From a checkpoint of a small transformer trained on Wikipedia.
Architecture: RMSNorm before each block, biases on query, key and value, embeddings untied during training, normalized queries and keys, gated attention, value embeddings.
Training: 1643M tokens, 8688 steps.
Each number is 128 + 32 x the weight over its row's rms, rounded and kept within 0 to 255. Layers, rows and columns count from 0. Numbers have three digits each. The size before them is the row's rms in percent of the matrix's.

# layer 5 MLP down, 512x1536, rms 0.0455, rows 450-500, columns 768-895
100:139194163163128087109071097107120066134112200164141131151065133116115129123142188136141150176174136135151124174180200153147132173156118120152171145112163098173129089073130146116087064129076109181109115175114122087101185147129099123095163128185107111206042133124120110125150161090142096126147090105102144116146067148142081109141129219132137091116152094159103113142154085098165155155179
101:111184163066099145155140121098123138143073129103113131124095118147119116121141166125152116184150157098093156117176172120133183121143112150048195160102099132133135115122166118140101145105110151127164114099158104116218167145117114165128129157143151164131143113183097124065133154186107125126140077135114142140149126143129085142112177153133170107125126149204129102104187100149148108099168
104:081124171149125121111138135099123122142129084127127120157112093114154175075162165181197111131121097135147084084164174077127103101105156124148127168153126105130136118156144125155119133108220136181058215141133153112119095108109160100140194064092145107178084138175107118156135179130167093072106153153093137107125124126119184073129072095108144072180195134150092170105139074165149123069131
098:152152110114109148133147160191129061095139066132101109098128125128135121149188143111155090201164068118148136121121112115185187072080143122116142069108143166111139159091142137118130143202128186082089153172151057126134146145123090132119100148112105115174121134121102122107081153060141084114137158126085123135120165104053109086131093155134124151185112155154134155051106167186096073124123
099:088132098090159164090097222101085038127111156107153129069157160119155080115110079151138041118188148149129085108110115186168115060124119140123119124130169161107154155086135164158109146129140188122168138058118143155137084150115147100136082089159103101111113203125125154092116131121166067144102101111139159135110113094143147122073189128117077206126139175143131128089120149101135143171156
099:141082093167169111111118116146121072160081050158104144115121155128161135083105106163108157161148055124153111105095137139120161108117144119097129125148196097171129109136079167034118163074179128124112147137141155133147143075138133155080096186174160175152079091141122152188144098088133120118128130145098126120074095122091082094087066119141161115131091102140091137071097110179129140151127
100:177103147108193166154134132170135123196058131080093103088147135170141120124141186100110159142167141125163127154092137097126178141103160147146129132147125133146116157116121103049150100159213063069125110098066163151096135148135147089120123098183136167096123103120130157113128156172131086104102127084189174128178190105144089090130133085165094126141128159125136072169130134168189124154138
098:159077186126127149035122102123165123056118141127141105074135099118131130136135145181164150151092150083151079133128174122113114119166105062171122159130105090146136122122087131105161119129174147133064153130103121142149164130073122126098148119173089184103138111140094118101153075138087041107165159149160114107089136171059124094122214143073087169154148074078104104140130120155099047151109
099:171113125124160170094125112135116146123124110164139149117152059074096075112136170172154161169084116093149144121158114052090150155153134086166103147122126128102102117103108157072115134120131063163142149147107114133152111077129138143150153132145149091109159105136074134139076171110219127117114130130123175115117183129096118068107127134172145126150144117140132124156109197172092151155114
100:139092202102160087133084184096177109153097113127156086144155079135100175119085094093135117161136089116136113114119103156089127099081143161193162065149103113149072117090094074115201152186152169122129140110127143080181146156114173099134131159082078150095110116135083116151129159119123123109168083103106058152118129092172115055119107102146117124109066103154113111124122148116091150114115
101:176163134112091147110140180149127085121087131109145143163101083159146058109148134162087124114139116093123090112135134134144089114111146110106121145121158099114202132153199145164100169155104150124142087091100141123132109113125094163194148150129160167126133202119142155123116091145140092095184107103071121135131142128084105134110106154131155133106151107084138047126128169077156123169152
100:096183102086129099081134087141202143109174140113180114123118206103104190112151167176141091087117137098109177137131142136215128063133172129113054147170182091131084102090157187158102149096121127132120154161163136063138152074149113123121132166143125141140083125087104080136144140110103115190134077122120129117086103095165162141162123170130059138160123151129083121126112137098123088160158
102:092132108137152106093140139132170065120127095156103154150201096145117148171132105110145146110075102147163193168177082161123090076128111132157146133215097205083121112095087096199137184089124111149176126088161097156095106123149123080127147051129121081157100195153135124116130122068151174145175158163154101114156185094125130092114138096066091155141151119097146092122117093090165107125117
101:122115175127038072170138080181115099078053099156115130148131113177124091157122096101135169137177096091131105118035157115087106163197079137124111108155169121102056085134132167100101164105108123124171064140129105088154105206165199138130158163124092137076152119116130163150175122104116169104138080137164098165119147118134097077157080137090108148139158160134113102120190085106130144151097
100:119132142140043132134120140130071140124112092126085150118132131123091098140118089152089112074143135073143147116070136115179159144101135159141100170141194075147099148086151086094129067123143168147134161154127153110134077104173138123167195131161131104085171123162123141120154081098140139121067175191188104126073201132154079172102170129131126162135145118132168135119158187144087120086210
100:097107120133129101102174137107144167111105104072133084146183137147143141126126087122115103142167123114125150150150159099082109064102128144166064126108087154122204066129122127053170116115130082093067117085117097165105140118118131126119102111155129096180133157187074124154109144179140120167171141084120124127168137099183080115085177090152105128156097122107130159116168038142166097059168
103:145092085153138176092091081142103132134172124147144110096144126153158084133103058074171143182126079095107077085140117134158177092136118099080116117154187112138110118133098116113117138166138117123126123108096089119070109174095081051124128108146082145115114063115130142133174138125103107143160134084108125142125174120144131066167100091133159106122135140179080192108171113125135190138097
099:083064096130132149165149109170093073139180139114107151163163128097125159080151145082081156142145109043142216075120078114129132118140164124128183092148108171099108099047165084061128144061105072135130125047098069165177117140145124184122128159131132077095118101186125133123109140189113105119157118100120165120123128137136090108172115137174110179176139145131133121179134154146157076060204
100:124108142148159140122142155139074157154144167185149161178158132164110178098073155128144115095135172104130170108137118076165132173146178149112140144104080135142088139136110172146141134101117167092099159147187126080190130078177152181066128149138109130170091092154154124167157152120099113151143079157172135114120141097120063093119122126139177094109062150068125157096100088128110104195118
099:134138141146141082082104145137128165124125152066154168094093141121114125110139151094140130208086027091100178158088074104139083097091098160052124133119112143129152113138074158117105170157097126128162111162097161159091052084126161147144110117122127122116118112147089148157138102116121114183108142124177065101117173134144136122159112116110144075060165135127118149085135135136014114141119
095:152090132068117109184153054125135109144110082086179134191153155141106046149120175110104155165153128149143153133097108095087159116197087162128115197131058097130159128128100077182177064107099161127104079165127149151110148121072198173142146133126095166136089104032085141174100107155179129114105134070076095112123166184144150166108126120099123162120088114109188098100086092147107099074194
101:111131142132148135086120103164098132102177103134172096083142132097157142193114143138139184177140077159138087055141158109131167126165133140169103140129189096130124110106203126192131095174070125113130095042161213137167150123100119051136142157136091134109146101177121186126125105084087092097130178116102170137127112169073152115104151113168211113118124197125144100124081190120095147171169
097:103144142092129101091136127148145142128148213111103150142164126139092152145148142142142037152083150144139130092161166140117106130121129141092126128085124098028173112179081116095137117142185170097108117171086125163143106096146155109093107141164082146145110120132105130132087119084099170114056162152043115138136172099134142177121132187129228179120186147128165189148070125154081112095070
099:118104085150201098140175159131094126109120158100103162147110145055132104158166177135192142104174082147089122143065095095141156121110169155092196161135128123157124124133127144121141075112150149131125133113134151092123131102161098138121123141099112093125154062109088166163130150163153133130133147163147167176143141134187122161132118185172172118061093073152180107141143082143113078139145
099:151177136129121130150185100090107107134136117144174098131110095147104155168139165080099127069135119089144146120141145124139122193171122035148133156151063114151131080115185113107135166157125154103128102176162058142120149105092114120159091114144113178092098085183089055075171210096141143147104109126116103142128132131117087099137158142112139117118179147135140070085105148124162130165131
100:152109155084096093139181083105089152114092107134140100129145138094120125117075138199085112100206129196143182143106126116118184236158136127135111197093201081117138125147104108157124133145108101115107111090127159221130109073203151178118051170179150154107102093102132150109147073111118129162179140146095123165071116094123101110202050121086140175107129135171122115135150141145106088153093
102:094130186108102153086092129135133056143106171165141117112101101129211069032156093142096103128142139150199137115104121175113162088085146065187079172137116136142154100079099173166156125118129101079093137123110095098080148187096125153091150140125172123136120094143144082153138126147198185170065189128148120147169198117052197134096141139120123078123124062101070133121161076155193148145145
101:168071175188184148079058076071175148089140168165083154152123223119112126081158155101105102108116030122088072185112141145134108156106155102049124187095119056133147111110151081077118173159144131123175117118088153158100093121104129155116187112145094163135114176144087137138151117159146151118125132127131130124090110135176159155155093104164110134113125136081083133138160164151112150137088
099:119158181154098185119152122104176133054109070135181132172098167144115158131137105159213139157160100117186129055103115134121168171181131160176079118110031075156119105116100155108076102102179157094096130164144125148159124114083047150161212076097179129116121144141149129110121204140181133152130093101101071135115139099104137110120127119145097102117132099157170089195101101114110197112181
099:153109129213120189106081109019129081173108097087147127129184144084110083131138131119124145103154144138072156161133115125105128069167155143125111112193150138085160119187087109191140142142139139161155218145112136085096093086122171122123176202079087155113182156163136111058094049062113159125115149072127104136169045111105099083157150146110108131126092122090194142102092138114158099125143
103:131120127177175105152124101147135150232139088125103111127115112074179100146123115147114172108102121147113183115161141147161143132177112095117134184101083130134143111160146159099100173127088149102149158092128128153091119135138116138188084190092154121097174165103072156167159116157157156054162144134083173159212091164095164165098182078131106055121058125115172102121093192111114114162132
098:121084131093067138110090153109162160119234170113109104139144154093141138080142137103177140102056129099096149077151097116092148077159198072103162094086166097191160174055091059135125180093103092132134104096140159108127143119142157130121103135103138097089169068126094176134105147146123165168078114161123107159187093140123090172154089114130164153125124169131128137134104172101105136104132
102:125077086104180097175124139126130115140052121089179152176119113177137151122128179171153097129102169083075141093107104081166157110028100162116165115118107099150155112124084174170163105153200145139135131097106099073090144189116175080117154130077104064135197146138083123101070184090077126154110090117138163185075175089117145093127117174236160190091144109120132161136146102143174125158117
100:153152108132134158127155153151159136153142171082133132124141073153176073168126109194140184105105103131146144162176119121141071141080163106104067091142188125151148133125117138098069114087118135115129138175110123165085130120123128106121120119115108127141185097134122109114168126142128143132159142145169109113140113147108115150133164178150086163144133125102091141176084127137142163120090
101:135156105151089103074065148103181147196161094111115131090126140116134139160161091115091144091123148175116118088126129114150110113142153164070123105155074133117105155169137101102165141173082169116121125163158121155108053140093087125163123153102167089114127141128105175107128112126139124134148142116107167127166127075074143113109131147129086140133147128168146095092114103144167077130154
102:112096128119131112097091137161146109116138194144197089153139100116116134144107080139138083079087146142151076109076113131150117079153104132117103119125079189168123098093188146078130103094175133118127144083168186194125157145130111113155120086077165097180166136140118080117142098147227097146120131138218165137092130144067111059120138140081079194128113112080138098096104128110100047171145
101:134135124193136160145145149172134117163153104116138082152175146229149197127188110098168084136090170102126111129130140165096150165124176116114142141096107148144144154163140127103079138129123115145101133130147151135133143094119144133132162118126140095120152094081121104132158105145162165163138114170118130145193174071112120162074113143107087156140138133154110154100181123093172153118168
099:104052179103092127105139121080144108083112123142091134078129098150117112148144088075133109113150140132144126147233123115163124114185165152170179145118152115114121115154122099158150169141124114161171126221072130148129158083146126094099141153112085113098129118161130096141096142091128131133119139125154123154112108154115180146065146110127058157133108130115152152129034109162201121166137
099:074162160066140107085138077125065163136147156142092102113135110126122115128133117155180145152172158097133090152088113138139097103117076132149081039115158171110112120198104152142107138106087146161101161159124061118122125114146090097082173153183091119162088108112084172087169161133159182139127156082134123167116072064168091172127179142104128165118097125127139068085146094150109114152088
100:077161133133117100131128175116119105109147126100129103213126149140125126084118121127121132139120122156164170117106177113092115128165114087139130134177111152157126159163111122129132124180099099075121204123109119156156098151126075136084001150124143089139098142112109107148148106110165111123139149126105190102090118102122104128091137159170135145087161060092149105137140149116171147122147
096:150121179171161101100147132076126069065150145126181112110139080139129169106113132192138141140147210062144149155112102051165104104089127104020107114129158091255137128105129096123141132124153163140128181151079154104091163129080111166147104158110102170131155105036104118123179157130106140157104127114157166100143102125182127149147089111118100109173149075137126125055102142155086110090160
099:167120130143115113126171143113073122094079081108165097118152150151091086086132112094069136174176144114152089133176150144085111122061142128122155158128135152076146193145138145064128188181130113117133104138125089186149108135133121121117147147151067158124101134077104193141107101120134096149167128180147146210107148134149145100108168136099121080128152120099189132123111199133153210099122
101:115116137133142153098180133171172150097193129135158125154188086126039073075122149098112160186086111113113148163118129178159141121158115115108112099115091152115089098183094141181121082153100153103107144126130160090168144158133176105100144052163176094184091092110133126176127138134146119096148094107130112181080188115179091153160126148141118132115072139102166104082087141117073115136107
100:102099129119159100103189140066116108110138088082122113152129139189123138117066163056124156146110083071107089148072134077090152079102145112150134106114131138126118185137190138164108116119166186170075189094098201150110151120150066102183100117097092110121123157186105132124147100093164104149174135150116134179194110147090137037049185124199066171059137122082144091132081132134149125119161
098:151109069157087163099155171122106070111139145144065076164157117142146143206136122141085134138110125077112154218112129102133120113123157083119147131136116095165137144191142159146167123173099148070110194099127133173160117216116133082142098119104130043078142147150134148130124162140143114180090153021114116125139067155154137128090132152132163156116151102141091164094108129139120122108102
098:180175148081162178073144099089148162123082148122135141120090065193129144179225155112111131148129127135085161025123116174114101102091185136162030128166098142183107098117187131168095186084156135175160123115134087122099118155078118122072103132097160093130162161055099110182151093128153114156170139115152105156129105143172122151103164178122074069108128115132121156150139131157125101109169
098:135096156137122101100135146133174119120056149103161176142075135107148068176082131136112144092132167153138117154112115129110118120147143189095115100148177109104147115139147132139133101103140129107161184146183143145113128165184151098108064143126159132180154133168164125128109145150146079040162183136172142152118128156083140186102115100150160107109106113103153049097174143088162189142081
099:115139143114139043114174119107133078146124147155149130086099101140129168101106143152171155151162069160133155101105160109125127121094142084116102100121112156192173109167150224125149124161129146126123048163061111134125123129114167102163129067157130157161110153061103110055117075092146103119147084131169171141107196152107205148143154149120177158179165127178120089195057128099115166173095
100:107115087186059176086086137136068122170071110143147145071144175087107176116146125193139150161134093089103125133133107168068149069166180144157156127150168109112098142124091119091069072121167137133131122108162119067142127160219153090073037171111086118118157112152146151173125121176104194167129121164110062191121187060063182077104126134106092141160146127134040055081113080076119183145143
100:119062136173160126157107173139144171106136131122083144131127106135082170135121173124118127129201100113101152100122048146139096159163104151110112125059138149081098199160178124130097125098110082102141109154168146151166154092124162118144137159092102113159089219085169097095179107133131124149083117139079154124089123168124174109067075170137130087061145155101187058101089143171149086158148
099:095056156154164124182123147132093171116173085122102104128110119133119202124041110129162162104058074148110083079179074069112102135172122110149161083175141130152143158115072111113142127128124150128107121140136152055111120095100117113068126161140093140141096143165119142128071185090111144144085123181129107141110125114111135153200137174096156137164178166131081117094083120089209128149118